Each number is 128 + 24 x the weight over its row's rms, rounded and kept within 0 to 255. Layers, rows and columns count from 0. Numbers have three digits each. The size before them is the row's rms in percent of the matrix's.

# layer 7 MLP up, 768x192, rms 0.202, rows 762-767, columns 0-191
096:137141145182128154135132099120089120122131139135147118127108183138116193100137138155056156137098094117097120156149127095132148131156164160133130138129136147131145124133127142173108129121113136160130067147112156131077102117130113108131131110117094138169106132143148117121116176166127143132110150122143119126131136100124074102125097158107158121132176141164158110137147099159146124148159129101113129125148121159156167116148170132141112114091131093088190110127122135085121109108109135196144156173124125104163118121156098100152166121116118132154136112083124104135125143130130148120
107:146106191139126137112161119121133129145116184121135142166172092157088133096145152144154161138126136081137105125172147167168139118083180105132102187126099143101145115145112119121151150107092136172122134139131118117138138145154158129129118108102144143115108130178118095084127130139132150149135109137104097111131140111106114102120142127116141146154130116119071170095116130149135164138083087158116105151120137121150145160133126123144139092115126125132095142141108120170150163132095162115138176131127119139141128070116140152122102157105128136121172127081098125102074153107114115159
108:086115107122157140112140155107115167117141112150091103116132134133126082124110089149122118128099124133142150135104156127131100124130102118121145085174157123121095164108116148149075192126137101126114148096166128159146095118133130157149067057135088136089144115088146143128102157072113110154144114133176158156102125147167129123154127105113125135141125155142125115092111142132130156117134191149162106097158145148083139142155169118160114126137107136148129162130130124131138132148121098143140152124137114129172157110170143112134127173128096122125108187161132108141098116139130145148
099:098147112099130143113115156124125155140148122141139135102113151119179111122127134116134138142158111161094113167136131153127182108173178128176144157155156130121132096131132175144129136169132114151146160141167114165089141144120084138154169134144114116137144128144149106106136110159105146115133119139107162118139134098135115133141151137084120143153111136147144150145138162107129149085132127118185173131108170141176151127129113140156114128130171180131155136098113086143114170114115111079128144115116147175117109038118110096135124147125113132121105106109102108172132129147177131114
095:069087119173114178119103140162125155102104130090125136149127116138155120137123051131142155096153130075127141092108116132159116153151126135125117146092146130165140092151146122166137110148158153144102153137133112119098152137119124156105121099081140102127126148096148158132121153137125105147158126109127148139098135144141164110120107159097132133115115147099096133128109111120113130119155104078143085145156145123111122150138143109151120064161140104127135119131156082122116145157149137086116184133104132142154170096125142125140126117123154187154142094146155146098101122151096113185
098:119090134100153099138117154124119166159183127122100120099114138145139113138154105120102095078097163126200092135120157133109131122086115131158097123119148115104151092101070142117084146144132135114138147139166099110103149070151106160166153136136098116131141128139131085152153141141125094116117150134143126155139151095092083110112104113128139161148141157167135094118128127106090138137147157123187098123150138139109114140147149139143132152135145138118138128088148103126097124092152133118154117101151121144131119183112113126077118123125115142150101128122049128097148101105134142124
# layer 7 MLP down (transposed), 768x192, rms 0.214, rows 762-767, columns 0-191
084:083153119145145125115157085105174163120104142124128100135147125145123156091122113103139137106160129122116105121163122156145136169083128093141148141111123130063113113214151087103108112118112131087120107166110118128142118131072128112112126082137157126137120111189121157092145119121121134127128105130107163144110112091144096168108154135133128120075150163173136134173127071088144149127139137150099115124111121130136145121123161101129129158105120150119123182130118183124142127120099153096136137084130127117118124103114071111113141136152132144162149133120110109128144148094131118114
103:164132130080123081144148156126098125105123146104119116143116127144146115102123120112140163085093146132118116110082115098139107130101119069113175194194127156127141128179150109105125133117120128126140106119132098105098159142120130114137099143139147097115102112125129113138120180142136156178113138145125129140102105145106154149135166128118094148149126065141146140116122073088166150151129077174089105118123079133141079150133138124106107162082131119130135143151135136167159144171135121142113177119137115110123138126093142136133118108147143121102151143146143143078107142115143119137
099:182148166108061090144160130108133144074149153136118178130091135148119137090156146103139137115134144124115125131115150151121091140143169100157081147106082122122115118112122153157082117081116113131141123103158119129130162110130134127118169096126129095117144141158118116110099089129072165137141131122113131107158130125146144114100101111138149094152094122088106130133138111172122128176118149123124136111132146102113106138144088169121109137137086105119125156141120113139100098159097142112122141156117140082109124143118090136124185151075172122166155124106087116148117122127091125147
096:131149119140160165157092107141123100150102168162137101137156122120153121152081088113115172110099101097126127143058143154113104154120142088116120137141126120112131124163120139111106094105105137143147113134152160136159156114118117102079135100129165130121173120112138156137158121097123121113145093154141133126137111128115121143180160138103173112143110165147153103155154154099151149127108142120122139092127115059131124113168157122101119143075078137126149104115115169145118156115189129130134087112117132151096120116102121126154150126104166108135137128157140126102165181110085129123
095:103174123107135127140108135149125099101145148160096124110131076106150140136153112140142123113129115151113138125124129153151113147110070128114137134139118054126176151126078182153132141123078117143122115137156118150116143175087075125141093109117160126121117158119138117160128131117100115162095159128118114134108117079131150159116151161158115083078120111172148111139148095127114154081146122120111089099110153133182132128135138116117107139166112107110135147147183130123117142112131122118119142115158160093133127122163139112074111114157128122109126133158105160101183142138168141143
101:116123109160106128138140159148100147094130131129140166134157180130167171097113132153155147134123132131131156147113109112152171155137094134107143142136104119143118114162149119163163099125139106105131087051139117154137159079106166124141182157153113125125149151138111128117089145135098183131124151130161098130152104130096105114126136117113130169120100115104145160127082093119146143159134116143127120157100119146105133114118132116143096131085085117101135130139137179112183132139123097119157113153133120102149146100133120149164173118106144126082142104137077121114088135164074122126